Part of a small language model's weights.
Size: 12 layers, width 192, 3 heads of 64 (1 for keys and values), 5.61M parameters.
Architecture: rotary positions, no biases in attention or MLP, attention and MLP in parallel.
Training: a variant of SOAP for these matrices, 106M tokens, 6794 steps.
Each number is 50 + 12 x the weight over its row's rms, rounded and kept within 0 to 99. Layers, rows and columns count from 0. The size before them is the row's rms in percent of the matrix's.

# up: layer 4 MLP up, 768x192, rms 0.221, rows 504-556, columns 0-63
# down: layer 4 MLP down (transposed), 768x192, rms 0.194, rows 504-555, columns 0-63
up504 100:40 55 62 48 59 78 45 67 52 46 81 41 46 60 48 40 38 58 45 34 55 25 42 52 30 54 30 53 50 37 53 43 33 42 20 17 47 50 50 30 57 71 47 69 77 62 60 71 42 39 50 36 35 41 42 63 77 42 38 47 57 42 64 50
down504 109:58 48 72 13 59 60 65 56 66 44 68 58 39 43 33 32 56 47 79 49 75 48 64 38 51 56 41 55 57 51 45 53 44 44 46 40 46 64 68 54 67 69 59 58 56 33 52 66 55 44 44 44 55 46 53 50 47 57 53 65 60 39 54 42
up505 091:48 43 62 38 63 65 64 77 42 46 40 36 55 64 61 47 39 27 55 52 58 38 59 43 59 45 46 48 41 31 61 36 65 66 72 47 40 29 52 71 52 53 72 55 62 35 53 73 53 59 58 26 68 48 13 68 44 34 58 40 37 29 58 58
down505 107:81 63 42 39 75 63 63 44 56 55 41 64 32 64 61 33 70 34 43 55 45 51 40 54 66 64 56 55 53 32 35 44 47 68 68 51 61 57 51 54 67 47 62 35 57 43 55 40 40 46 45 40 53 56 40 52 60 60 46 52 56 59 51 48
up506 098:62 36 26 45 64 62 46 50 67 31 59 45 63 64 67 56 46 30 38 42 41 58 38 57 32 64 72 35 45 39 41 43 54 36 64 43 45 34 28 59 71 55 58 56 65 58 65 49 56 39 48 27 60 46 39 58 70 41 28 51 68 71 56 37
down506 097:49 58 47 31 72 58 59 27 57 69 55 69 58 59 55 51 61 31 28 47 52 71 47 62 64 56 59 57 50 47 64 44 43 62 43 60 33 79 51 48 42 45 63 30 34 70 41 39 32 52 50 81 64 40 58 49 39 62 51 55 63 45 59 58
up507 110:51 49 52 62 52 78 60 53 53 62 59 55 47 64 58 61 61 28 64 44 46 41 63 71 66 49 43 60 42 48 38 49 48 63 33 39 47 78 37 40 36 50 72 60 66 45 47 36 58 54 56 48 53 48 40 30 49 49 46 68 54 27 87 47
down507 096:39 63 36 43 49 45 49 59 53 44 48 53 67 43 60 40 64 51 60 31 36 93 66 56 54 49 27 69 64 64 57 49 65 58 80 51 42 36 47 67 57 34 47 37 30 53 35 69 45 39 34 65 42 52 56 75 58 39 29 34 29 60 24 46
up508 107:41 66 27 33 41 60 51 45 47 55 39 50 34 56 58 51 47 36 67 32 58 53 49 27 41 30 48 34 34 43 45 30 59 61 51 37 62 46 45 39 49 29 45 50 38 71 65 54 60 57 37 32 74 56 46 57 65 68 50 43 64 37 45 43
down508 111:71 64 54 47 49 58 47 49 49 45 35 57 63 42 34 49 41 41 49 14 62 45 55 19 60 49 45 39 55 37 61 44 63 50 69 93 45 62 64 62 66 57 60 38 45 45 63 59 61 44 44 35 62 55 51 59 49 76 57 55 54 41 42 56
up509 099:41 39 68 49 70 53 42 56 60 51 38 52 64 42 57 43 47 54 55 49 21 56 41 67 34 46 63 44 43 38 47 52 58 51 75 51 83 62 59 62 55 60 66 59 34 38 69 52 31 46 48 41 34 52 38 33 58 57 45 56 50 51 48 35
down509 107:46 53 66 66 48 57 47 40 37 66 49 32 58 62 53 67 34 44 26 39 49 54 55 55 50 63 56 47 46 37 56 66 32 64 63 47 83 52 43 33 58 45 29 52 46 56 52 44 46 63 12 45 42 47 65 48 51 39 34 62 31 65 45 65
up510 098:51 47 62 57 46 58 54 42 44 54 71 44 60 43 41 60 58 42 40 65 53 53 41 57 42 54 64 59 54 51 48 62 54 45 49 42 49 39 37 51 21 55 54 39 42 73 53 51 47 53 44 40 55 45 32 43 54 60 44 32 47 52 19 11
down510 106:55 36 50 60 31 56 68 62 49 65 66 58 55 43 27 64 59 57 68 51 31 62 27 46 73 62 40 54 46 70 61 46 53 40 49 29 52 35 25 73 61 28 48 47 56 41 52 53 44 58 44 58 51 53 46 67 71 49 59 37 36 52 40 38
up511 128:48 66 52 40 61 54 71 29 59 44 52 42 41 57 34 10 58 72 39 68 57 66 32 48 38 66 59 73 31 51 66 71 60 39 40 50 61 46 51 31 59 55 51 50 66 61 47 50 51 59 54 45 59 36 61 73 66 60 28 24 45 58 32 71
down511 118:46 28 43 43 55 47 76 63 68 49 45 60 44 47 53 61 56 43 73 45 27 70 56 45 52 44 70 56 27 53 25 60 47 64 34 22 47 57 53 22 48 44 42 47 52 40 43 43 32 63 41 66 68 40 62 34 73 37 26 22 63 41 51 26
up512 090:50 67 24 66 31 49 58 53 33 56 41 31 50 45 52 57 45 44 65 47 33 45 42 35 64 65 39 54 55 63 49 53 27 45 32 48 22 57 55 71 56 51 66 39 54 45 68 52 46 36 34 42 38 42 42 51 41 30 67 42 43 47 61 63
down512 091:41 67 70 48 47 56 40 43 55 62 60 50 57 35 60 56 54 42 43 74 55 55 53 51 21 75 32 51 35 45 65 62 67 64 73 50 33 40 45 40 54 49 26 38 65 37 62 64 52 43 48 78 62 66 44 51 57 57 67 50 41 41 56 65
up513 105:40 59 38 46 59 50 67 63 41 46 44 51 50 57 39 53 24 30 55 58 43 44 43 51 43 23 46 38 41 71 54 52 58 71 45 44 59 66 58 57 69 33 59 64 40 38 47 23 37 62 42 40 65 51 60 54 58 52 44 49 37 60 50 44
down513 102:54 67 50 39 59 46 63 38 72 57 64 55 56 60 57 51 48 49 50 58 46 52 65 69 43 43 45 22 55 52 59 26 35 61 63 59 52 64 47 34 66 50 41 62 49 45 31 60 32 53 65 53 41 22 62 39 51 55 36 48 32 66 35 41
up514 094:33 37 56 13 38 53 58 41 34 43 32 43 51 43 62 71 37 34 70 39 49 66 53 46 51 58 44 44 41 48 22 47 55 53 27 61 33 66 59 63 52 22 33 48 73 52 52 42 69 56 52 71 48 43 55 42 54 61 57 60 32 55 61 67
down514 101:54 57 64 60 50 18 31 40 76 49 36 43 54 35 36 43 63 46 40 62 56 53 43 81 57 26 73 44 52 54 47 66 56 59 59 37 50 53 59 70 44 62 63 47 28 50 46 41 49 47 28 44 42 55 48 42 65 49 32 49 29 70 40 68
up515 102:62 33 61 54 56 57 57 21 19 63 72 52 50 54 43 68 58 37 53 41 34 41 42 50 43 48 58 45 54 46 60 29 54 60 28 54 52 53 47 35 43 68 43 69 64 50 52 58 24 42 49 52 63 50 29 67 41 68 48 44 47 46 47 26
down515 103:62 51 57 41 37 57 57 43 47 72 67 43 27 44 39 36 43 66 66 45 62 40 41 53 53 54 50 49 44 45 41 40 33 51 39 71 42 27 61 55 59 54 53 56 45 55 45 58 47 74 40 54 47 35 48 64 43 48 48 49 34 49 56 60
up516 116:55 58 76 22 52 71 74 33 59 30 42 62 47 76 53 59 43 41 65 33 44 46 49 49 52 38 57 33 58 42 40 48 38 61 50 54 34 59 48 43 73 58 68 57 41 59 66 44 34 37 44 52 69 53 75 63 47 47 65 43 56 49 45 37
down516 112:48 48 25 40 50 40 47 32 56 73 44 54 60 53 35 54 53 51 48 51 66 60 70 44 52 45 40 48 63 44 27 39 41 43 59 50 44 70 51 69 40 48 38 53 63 62 61 37 32 42 49 68 36 54 97 38 49 57 53 54 50 46 41 62
up517 113:47 54 52 33 57 63 49 76 50 55 57 62 34 52 38 36 49 32 43 32 83 42 45 53 55 69 48 52 43 41 60 50 45 54 42 58 38 66 56 42 46 42 44 70 51 45 50 31 66 65 46 51 44 67 52 39 56 42 49 57 38 40 32 41
down517 108:44 53 34 56 62 60 40 44 60 48 67 68 40 49 54 33 51 46 33 54 56 56 67 59 65 50 52 60 28 63 54 47 63 43 46 65 20 56 58 47 34 41 51 52 48 70 46 55 44 42 68 59 52 66 44 65 55 45 57 65 33 50 40 37
up518 097:63 42 31 52 51 64 43 37 38 63 63 52 50 43 50 55 41 51 60 35 43 44 26 45 44 59 36 56 38 25 61 16 57 59 55 64 53 41 39 45 52 43 48 48 51 51 40 30 53 46 34 49 42 54 53 46 40 42 54 34 50 57 45 37
down518 098:45 67 49 46 63 55 55 41 36 61 48 50 39 51 44 64 40 57 71 63 45 59 49 51 74 52 39 69 53 49 42 38 54 36 10 50 60 36 60 49 63 59 37 33 59 62 48 36 62 40 28 48 69 45 56 51 56 56 56 57 62 64 58 31
up519 106:38 51 40 34 45 61 71 45 38 43 54 66 27 35 53 58 44 62 54 45 52 56 58 60 45 52 48 56 60 54 54 59 59 58 56 44 41 44 44 53 53 21 53 64 46 51 45 42 55 37 52 46 56 70 44 31 44 62 71 65 31 42 37 50
down519 101:43 61 60 61 56 47 41 49 44 35 36 57 55 59 54 48 44 45 48 44 37 41 52 49 84 46 67 58 35 40 64 45 55 50 57 48 46 36 41 51 55 62 39 21 49 48 43 62 51 74 65 47 40 41 41 53 66 50 51 71 51 67 51 73
up520 091:46 41 40 60 55 59 39 38 55 58 44 51 51 39 68 42 53 51 40 42 58 49 47 65 39 31 41 48 53 52 44 45 38 78 51 30 50 63 65 60 58 53 47 43 68 64 51 56 31 56 52 54 46 57 64 36 32 45 38 64 51 48 37 74
down520 090:51 42 37 44 54 32 51 44 61 43 70 27 79 70 64 53 41 42 42 44 47 55 40 60 59 38 58 62 74 52 36 26 36 55 48 68 51 37 37 51 66 68 16 54 47 47 52 72 73 55 57 32 44 59 56 43 51 42 23 44 52 60 50 46
up521 092:44 37 58 55 48 44 37 40 51 27 36 34 44 48 65 45 72 54 65 57 60 50 46 71 42 64 34 54 63 21 62 32 70 52 35 30 48 44 44 33 50 37 66 69 40 57 60 59 64 64 48 35 44 50 51 59 47 70 47 61 49 71 53 56
down521 103:35 33 53 54 51 51 61 32 55 47 50 36 78 25 46 55 50 50 69 39 64 22 33 50 57 42 67 57 44 62 53 42 63 54 51 37 44 51 63 46 62 43 58 34 50 46 52 54 65 43 50 47 66 39 52 52 59 44 63 49 58 45 34 45
up522 093:47 48 54 60 60 48 47 60 56 54 52 42 58 40 43 54 32 57 53 40 38 64 52 55 43 46 47 56 52 54 24 20 47 58 50 46 50 51 41 30 42 54 48 46 79 33 48 71 60 69 43 26 58 42 58 40 69 72 45 62 71 67 37 47
down522 096:42 53 57 38 34 39 62 33 36 46 51 44 50 46 55 41 69 43 24 46 43 40 35 83 59 48 30 59 55 51 46 65 51 39 40 32 61 36 48 43 48 37 45 49 51 50 51 53 33 50 48 73 53 55 50 49 65 53 56 18 45 42 49 48
up523 098:52 58 59 54 17 30 43 48 52 39 58 49 61 44 64 46 29 50 54 62 43 51 49 70 59 53 52 63 48 39 42 45 75 51 52 62 64 63 57 48 59 45 50 33 39 47 43 26 59 63 88 49 44 38 44 42 66 47 20 54 47 42 56 54
down523 107:53 46 34 56 45 54 40 39 42 49 26 62 41 56 49 40 45 61 65 30 59 61 53 53 57 34 71 51 53 56 63 43 47 66 43 51 53 53 52 44 47 32 72 56 66 33 43 52 36 34 36 22 59 51 21 58 35 40 40 43 51 42 50 70
up524 087:25 37 41 47 65 58 43 53 35 37 58 69 68 44 60 69 60 56 63 64 49 54 37 47 50 39 32 72 52 43 71 58 66 42 57 53 34 59 35 43 41 40 29 71 40 46 39 51 49 56 53 45 30 60 47 42 53 40 64 58 37 63 56 58
down524 094:52 66 46 27 64 64 33 47 25 41 41 57 71 43 53 39 63 56 66 47 55 52 33 58 54 47 29 57 69 55 65 69 27 33 56 38 45 63 61 31 45 46 55 51 54 52 41 51 59 71 30 47 37 65 49 53 47 53 35 42 39 43 55 51
up525 108:22 58 56 54 47 75 69 65 63 43 50 46 66 47 49 43 24 49 57 62 33 63 40 45 48 43 56 67 60 59 47 44 38 41 40 60 49 44 45 48 55 41 73 42 45 55 61 52 48 35 44 33 47 73 35 53 69 51 31 50 41 41 40 40
down525 107:33 47 56 45 47 89 53 25 61 40 57 51 44 35 52 65 48 59 48 26 63 50 49 80 60 36 62 63 67 44 49 41 51 65 53 49 69 36 62 29 57 43 57 66 56 62 53 66 44 37 49 60 53 45 48 70 45 32 42 29 54 55 54 58
up526 098:53 31 64 57 50 59 55 45 36 54 76 65 53 60 45 52 37 45 54 41 35 43 20 35 25 44 53 44 34 42 52 23 46 36 49 56 55 60 40 51 32 64 74 46 44 36 56 38 38 58 19 45 62 51 46 27 43 46 43 32 58 42 34 52
down526 112:35 45 50 56 59 51 52 70 46 50 55 47 53 49 48 52 69 44 68 36 38 45 51 40 91 27 43 40 62 21 50 55 30 58 35 48 53 39 65 67 44 50 81 53 51 43 59 28 30 46 52 42 54 47 57 39 57 19 53 41 36 46 60 44
up527 094:66 35 50 36 32 53 27 55 49 45 39 62 56 46 52 41 48 49 38 39 46 44 65 35 47 76 56 42 52 69 53 53 71 54 38 46 54 59 68 59 44 65 53 24 20 48 73 55 36 27 50 29 42 44 70 38 56 52 67 49 56 40 36 53
down527 103:51 45 58 40 42 47 50 51 46 40 59 24 37 42 57 24 33 44 27 59 58 47 54 57 45 55 48 49 67 51 34 52 49 54 43 36 34 66 48 40 42 38 55 69 55 87 75 56 45 76 45 45 44 43 43 33 62 62 41 46 51 54 56 56
up528 115:49 47 45 41 40 39 47 45 38 34 56 49 43 44 48 58 44 28 54 46 69 46 45 45 52 28 38 40 35 43 57 25 74 54 51 36 54 36 45 41 62 62 62 53 47 36 61 38 34 39 64 48 66 58 45 50 49 45 28 83 59 64 56 62
down528 099:59 50 52 64 52 71 55 47 55 64 42 44 57 39 51 46 54 42 46 60 57 53 39 55 61 56 34 51 55 70 50 72 35 54 39 51 53 61 62 51 46 32 45 41 56 61 41 58 60 69 75 25 45 54 66 43 49 67 62 41 48 23 62 50
up529 107:66 38 41 49 43 70 59 69 67 34 41 52 51 54 39 31 25 53 61 47 49 53 25 48 59 51 45 64 41 66 56 51 52 47 42 46 55 74 79 45 51 42 67 54 47 51 51 27 46 48 49 45 30 63 66 44 50 58 55 54 56 45 48 59
down529 102:55 48 43 50 44 62 40 69 47 50 29 32 52 54 63 47 35 63 43 58 44 47 52 32 45 59 60 69 74 39 35 55 48 38 53 60 41 57 50 34 37 49 50 69 52 24 70 31 47 54 33 48 59 69 69 35 44 49 37 60 37 39 48 39
up530 088:48 53 59 46 56 47 41 50 44 62 38 47 68 57 63 62 52 56 43 55 56 26 37 44 49 46 53 58 48 43 65 68 52 70 59 54 51 62 21 47 37 39 56 43 61 61 50 49 53 35 44 58 40 50 66 48 49 63 27 50 30 64 36 49
down530 092:25 57 55 39 56 51 53 25 32 52 44 38 44 61 57 60 47 40 49 64 49 45 44 64 30 59 51 37 60 57 55 67 39 28 08 79 46 46 27 63 57 39 35 63 72 66 55 62 47 47 58 42 48 20 63 33 30 67 31 55 40 60 55 57
up531 111:63 46 42 48 47 35 45 49 65 58 57 51 55 52 46 46 38 54 25 44 54 49 54 49 50 48 67 34 52 36 26 51 42 39 44 59 40 44 41 76 46 38 60 45 62 28 62 53 48 60 59 24 60 36 41 42 63 57 46 50 44 36 55 42
down531 103:26 59 38 52 44 47 55 57 48 56 31 45 46 63 59 45 44 30 40 79 51 37 54 43 46 29 52 60 32 69 57 49 39 42 54 47 53 52 49 35 27 41 32 53 51 54 47 67 61 62 47 80 46 45 48 59 52 43 46 57 48 48 64 43
up532 101:45 59 53 47 42 61 33 61 60 23 45 64 49 53 37 65 43 48 47 37 47 48 54 40 49 38 28 42 43 28 53 47 72 46 55 80 54 40 47 50 48 55 55 58 53 51 75 37 53 36 35 44 55 51 43 48 62 37 42 54 60 40 58 44
down532 112:58 65 56 57 49 53 48 51 36 45 46 55 54 58 64 35 53 40 42 45 46 60 48 52 53 55 29 41 47 42 36 48 46 35 67 59 69 33 60 49 43 39 57 29 59 59 47 61 45 58 20 50 32 63 42 45 27 35 59 44 55 64 61 41
up533 092:35 64 55 39 54 56 53 38 31 41 50 35 46 44 50 48 46 29 46 57 63 27 57 54 42 57 30 43 37 31 41 55 47 47 55 60 50 56 65 50 53 49 64 25 35 30 58 75 49 58 58 46 42 44 54 67 49 50 69 68 37 46 42 44
down533 096:35 44 49 42 49 38 47 50 31 41 57 60 63 48 32 36 43 73 57 44 31 51 49 67 53 50 44 62 60 60 48 55 38 62 44 56 79 53 28 29 59 38 31 43 44 63 32 63 78 51 52 58 38 51 51 60 29 36 59 48 42 28 43 49
up534 098:51 43 57 41 44 48 74 64 36 63 49 32 62 49 45 23 55 39 49 60 36 43 55 61 40 50 44 34 56 52 77 71 52 37 57 35 35 54 54 52 53 39 63 76 41 47 38 16 46 62 44 66 57 54 48 47 38 44 57 67 49 47 43 63
down534 103:48 55 39 22 58 65 38 59 41 59 51 47 33 48 58 51 75 68 69 54 50 48 69 37 58 57 41 45 47 76 26 56 31 60 60 50 64 57 47 43 45 47 47 67 26 41 55 42 73 50 69 32 40 66 55 56 46 43 42 52 37 38 50 65
up535 094:44 49 51 47 67 59 46 42 61 46 49 36 65 38 52 73 59 42 39 56 67 67 46 38 35 39 58 40 60 26 44 47 54 37 49 54 62 47 50 64 50 54 52 34 38 29 53 47 41 27 43 64 43 36 50 71 49 71 50 37 43 68 45 44
down535 097:41 38 42 42 57 47 37 60 54 49 69 48 39 25 18 62 61 53 52 61 51 60 49 62 43 31 64 56 46 49 45 36 48 47 66 57 55 41 49 60 60 33 44 27 57 47 48 40 61 54 51 42 41 37 54 49 56 87 37 60 42 57 45 51
up536 094:43 71 56 46 58 39 50 42 50 55 27 45 58 37 36 59 57 53 52 64 39 53 45 28 41 56 48 69 57 45 63 48 33 36 61 62 37 55 44 59 57 34 56 45 53 51 70 53 50 21 38 42 43 57 57 57 51 55 24 57 35 63 58 37
down536 097:32 44 62 48 50 51 51 70 41 54 40 34 56 45 51 38 55 62 70 77 57 56 66 42 42 50 69 68 75 69 82 47 52 12 46 48 47 51 52 40 46 35 69 59 55 42 51 84 51 51 55 55 61 63 58 51 33 51 48 66 43 61 57 36
up537 092:41 64 42 81 37 59 61 40 50 42 36 37 80 65 56 55 48 51 39 25 59 44 49 79 46 26 56 38 53 46 57 62 59 65 69 63 29 67 39 38 52 43 52 52 42 44 49 63 53 55 38 47 49 51 54 61 34 40 59 71 31 34 60 51
down537 094:69 45 51 49 59 46 41 60 55 58 51 55 42 47 40 46 47 54 46 40 49 64 62 44 58 58 24 56 42 52 58 44 59 57 45 29 61 57 33 85 49 73 32 62 43 36 52 47 63 33 57 52 50 29 67 73 69 39 44 52 58 49 34 36
up538 105:08 42 53 56 47 29 54 48 63 39 35 24 57 69 48 58 59 51 44 48 59 70 36 62 39 49 48 39 34 42 57 55 52 42 64 44 63 61 45 56 40 54 34 51 61 53 62 61 44 59 38 72 53 52 46 55 62 33 52 64 60 47 49 51
down538 103:64 49 52 52 66 44 39 53 53 44 71 75 65 39 67 29 41 36 39 62 38 46 41 76 36 54 44 63 45 44 65 57 34 25 37 48 61 33 41 48 55 55 45 69 62 42 61 44 40 40 54 42 60 50 66 66 45 64 70 40 39 46 37 49
up539 134:52 59 26 54 55 59 68 45 50 37 41 54 49 49 55 62 71 30 64 29 39 58 74 47 35 66 67 51 45 44 66 55 40 61 51 55 33 43 69 47 41 80 50 23 44 65 53 73 46 56 50 63 32 34 52 43 72 32 53 48 34 55 55 50
down539 118:34 44 37 51 38 33 60 54 55 66 50 34 45 42 69 61 57 46 25 39 49 49 60 50 65 39 46 52 39 41 51 48 44 60 60 49 62 43 49 44 52 58 35 43 59 51 48 39 62 57 37 60 60 43 53 64 46 31 31 46 62 44 55 63
up540 099:50 52 54 49 65 57 57 58 66 48 67 63 59 51 57 39 44 27 51 19 37 22 52 51 20 61 41 58 50 32 64 52 54 56 72 66 58 39 64 50 69 56 31 58 56 39 29 43 49 48 55 52 50 31 36 62 50 59 53 38 29 42 60 46
down540 110:46 55 49 33 74 39 34 59 82 42 36 39 53 47 31 23 14 37 68 56 64 47 60 72 48 58 34 47 63 30 24 54 45 61 37 56 57 75 52 46 49 43 65 40 43 54 37 32 55 65 40 42 77 45 46 49 36 71 54 49 40 46 34 54
up541 087:49 56 62 46 67 45 69 39 23 24 61 43 46 56 48 60 52 65 81 64 57 68 42 51 34 34 61 32 37 25 33 44 74 47 44 55 47 74 65 56 39 46 62 54 44 41 65 36 52 57 39 53 66 55 57 43 69 59 36 78 56 65 27 43
down541 096:48 40 38 39 53 54 54 48 38 32 66 40 69 55 48 56 40 47 50 24 34 63 34 39 65 47 74 65 57 11 56 70 45 59 54 34 57 52 57 52 46 51 35 74 52 53 50 51 52 58 60 62 58 46 50 70 37 74 51 47 44 59 62 62
up542 107:49 19 61 60 60 47 41 63 64 53 60 57 31 56 67 41 55 63 37 42 49 50 36 47 43 61 63 41 59 56 16 23 45 41 41 49 63 60 41 67 42 33 42 47 51 48 81 62 38 42 54 69 36 67 60 47 51 41 66 49 65 45 51 53
down542 089:58 54 42 37 51 36 40 43 65 38 54 63 43 53 39 66 46 59 70 39 64 44 52 50 57 64 49 51 74 40 63 38 39 32 51 49 41 35 50 45 36 60 47 40 42 44 44 61 46 45 48 26 40 20 38 40 51 31 54 46 40 39 53 37
up543 107:69 72 64 44 64 71 45 56 66 45 56 64 54 81 51 49 51 43 69 47 63 70 53 52 43 45 40 43 53 37 21 65 48 33 20 25 44 49 35 41 63 65 37 30 54 54 67 38 62 43 39 32 34 53 60 42 50 43 43 33 39 52 52 61
down543 087:36 56 43 49 36 35 29 42 40 50 48 17 48 09 46 41 54 83 44 49 42 30 44 64 53 86 52 59 64 63 54 39 52 65 59 60 49 47 62 46 60 36 49 66 55 52 53 58 38 40 55 73 69 38 64 41 34 65 61 50 44 32 71 65
up544 094:69 55 66 45 49 43 65 40 46 47 73 50 52 47 51 34 69 27 68 44 41 52 45 44 42 56 50 51 61 26 55 38 49 41 60 54 51 66 68 59 62 66 32 42 55 58 46 45 58 47 57 44 71 36 24 59 57 56 33 23 49 69 52 73
down544 106:57 42 68 46 61 55 64 49 42 59 51 82 50 66 59 52 28 37 55 34 72 41 54 66 55 51 46 63 54 47 64 35 62 45 57 46 43 46 61 50 82 56 53 55 40 47 51 35 52 51 38 51 46 62 56 42 24 35 47 38 65 33 39 22
up545 097:44 51 39 39 54 49 67 23 58 40 35 43 37 42 74 42 68 64 74 60 47 68 55 59 44 60 42 64 46 55 45 65 50 53 43 51 35 45 54 39 69 60 53 54 66 35 53 63 51 46 33 44 42 77 38 44 25 38 52 43 49 42 38 48
down545 106:52 52 54 28 48 37 53 37 57 66 56 59 68 62 42 27 47 37 63 54 43 45 51 65 74 36 52 50 50 37 51 45 49 57 55 43 59 54 54 74 79 41 30 56 48 44 57 42 63 46 33 66 42 55 44 55 56 54 30 63 51 52 55 38
up546 095:41 68 51 43 63 41 53 46 37 46 62 60 33 54 68 41 46 43 63 48 50 54 68 25 48 51 42 34 48 42 51 52 42 69 49 46 30 63 40 50 69 35 62 42 63 49 50 50 47 49 35 41 48 49 65 49 50 36 42 22 82 42 53 50
down546 102:22 63 48 54 44 79 33 32 83 73 53 37 59 38 37 33 49 50 38 65 61 55 49 51 51 43 50 69 43 49 46 61 59 46 46 62 62 37 52 31 50 43 39 58 38 38 43 59 43 58 53 54 43 45 46 50 57 43 53 41 43 65 51 41
up547 101:45 43 39 48 45 42 50 44 25 41 49 50 38 59 51 32 55 50 20 57 67 52 50 70 44 48 49 66 39 26 55 61 46 59 30 51 43 57 46 47 63 47 62 65 55 32 34 53 41 48 49 67 54 41 50 45 38 45 56 55 56 29 44 38
down547 099:46 47 58 22 35 69 44 61 52 36 56 37 58 50 56 59 31 61 71 57 47 71 49 32 54 42 40 53 40 66 58 39 56 36 37 47 22 30 45 60 43 61 46 21 48 54 47 45 51 61 62 49 51 51 41 31 33 80 36 48 51 40 52 56
up548 096:42 45 49 45 63 39 39 46 36 44 72 64 35 59 22 59 45 58 46 73 64 62 50 58 45 60 54 29 41 65 48 48 41 56 65 42 58 76 53 36 52 57 68 71 31 53 47 49 49 42 32 39 62 58 53 38 58 47 61 51 62 46 58 58
down548 097:62 50 57 68 42 52 41 46 44 38 25 45 60 36 53 60 46 60 58 51 61 28 52 47 50 48 21 61 51 48 41 81 51 50 35 23 47 43 43 59 43 34 39 55 42 41 59 55 44 43 68 52 53 38 45 53 58 58 64 68 45 43 55 55
up549 101:52 52 46 35 66 44 83 48 23 41 42 59 53 68 41 68 43 47 51 69 70 42 52 47 35 35 50 53 55 59 45 28 38 42 46 41 53 59 48 53 54 50 65 53 56 45 43 25 60 54 52 65 52 24 61 45 60 39 44 44 32 55 59 65
down549 100:32 48 55 55 40 65 42 35 35 45 50 60 38 45 47 61 51 53 47 48 25 43 54 38 55 39 52 43 50 32 72 42 81 51 61 48 47 46 46 47 50 16 76 53 56 48 59 38 38 34 46 54 40 81 33 60 23 52 71 63 63 42 46 51
up550 108:70 42 57 50 37 58 67 57 57 24 63 59 32 57 34 66 54 25 56 52 64 66 53 29 50 41 66 67 41 47 43 39 35 57 47 55 50 51 37 43 58 51 60 59 38 55 50 44 36 66 51 29 20 50 42 72 49 48 39 38 41 39 58 54
down550 092:49 52 61 54 39 56 53 55 61 50 43 53 71 48 68 53 45 74 50 66 50 44 51 59 46 27 61 35 47 49 51 52 59 56 62 59 59 50 46 49 52 56 46 42 60 46 54 45 51 40 45 73 74 60 59 51 67 39 42 56 45 35 56 42
up551 091:35 51 71 42 46 78 78 38 63 45 51 63 58 52 56 57 48 62 38 36 63 62 57 44 24 45 29 59 43 44 36 56 42 42 40 38 46 42 51 56 35 45 53 48 61 56 44 38 55 49 43 48 53 48 54 58 42 54 33 51 58 24 58 20
down551 089:75 38 88 38 72 37 62 32 48 50 62 36 55 43 45 41 56 28 42 42 55 62 49 35 51 54 46 54 35 54 49 51 65 25 55 47 63 40 55 68 41 36 58 58 56 37 40 59 36 54 52 63 51 31 34 55 46 44 65 58 55 45 62 29
up552 084:47 67 73 54 50 50 69 61 66 51 46 49 54 52 59 40 49 21 29 36 35 36 50 88 42 66 63 43 34 47 37 55 56 41 64 57 63 40 42 31 36 66 40 71 44 61 36 44 48 50 52 58 38 56 51 69 79 52 61 53 21 34 43 37
down552 092:29 54 35 52 22 64 57 44 44 58 68 49 73 55 44 45 52 39 63 35 48 63 52 47 52 46 48 44 46 37 67 56 49 65 24 50 60 40 60 51 47 47 52 66 39 56 26 49 47 27 78 30 51 67 50 63 25 47 37 75 42 47 38 59
up553 074:69 70 57 41 46 65 51 30 59 38 56 52 45 52 68 38 54 43 53 56 41 57 63 47 46 53 44 24 69 61 48 27 81 45 63 34 45 55 52 31 54 46 55 67 40 42 56 46 44 50 62 54 28 35 69 35 57 45 63 55 24 52 52 41
down553 090:35 56 21 40 41 75 37 51 54 64 71 57 50 57 42 43 72 66 49 48 36 65 57 50 30 63 52 54 50 44 58 37 41 47 56 41 45 51 53 50 57 55 40 49 68 49 42 35 42 52 42 49 25 47 79 59 35 55 47 48 48 41 63 42
up554 094:50 56 54 53 57 50 36 40 67 47 57 43 48 42 53 44 64 59 39 37 53 55 60 67 24 52 47 44 15 50 48 60 39 45 43 38 46 60 54 63 66 56 29 54 37 40 44 57 70 65 51 48 31 50 42 47 64 33 40 46 47 64 67 63
down554 088:43 43 57 42 46 60 68 57 55 29 46 66 65 67 58 48 39 58 46 56 53 58 50 36 57 61 52 54 79 59 58 54 31 69 30 61 47 40 54 42 37 29 54 29 64 36 52 45 32 31 45 43 63 42 55 54 45 48 71 55 53 41 38 51
up555 110:61 45 49 58 55 60 62 43 65 21 47 59 40 55 61 39 40 50 54 43 74 53 42 49 39 43 37 45 42 49 57 43 31 48 43 52 64 53 62 64 70 39 51 58 80 43 57 67 64 47 41 56 53 68 50 24 66 68 37 74 24 42 50 52
down555 103:46 42 56 39 56 65 45 49 41 35 45 37 28 61 60 63 50 50 57 54 56 67 31 62 64 58 57 53 32 32 58 70 46 54 54 61 55 58 44 46 60 48 52 55 63 55 34 45 46 62 42 73 49 74 43 41 48 45 59 70 54 35 55 43
up556 104:63 67 45 59 51 48 58 70 38 42 40 48 51 45 56 44 43 49 59 37 47 32 41 37 40 59 70 47 48 67 38 65 48 61 39 38 37 52 54 39 73 58 47 55 75 43 66 44 51 43 54 68 50 35 51 59 64 66 46 61 39 50 70 51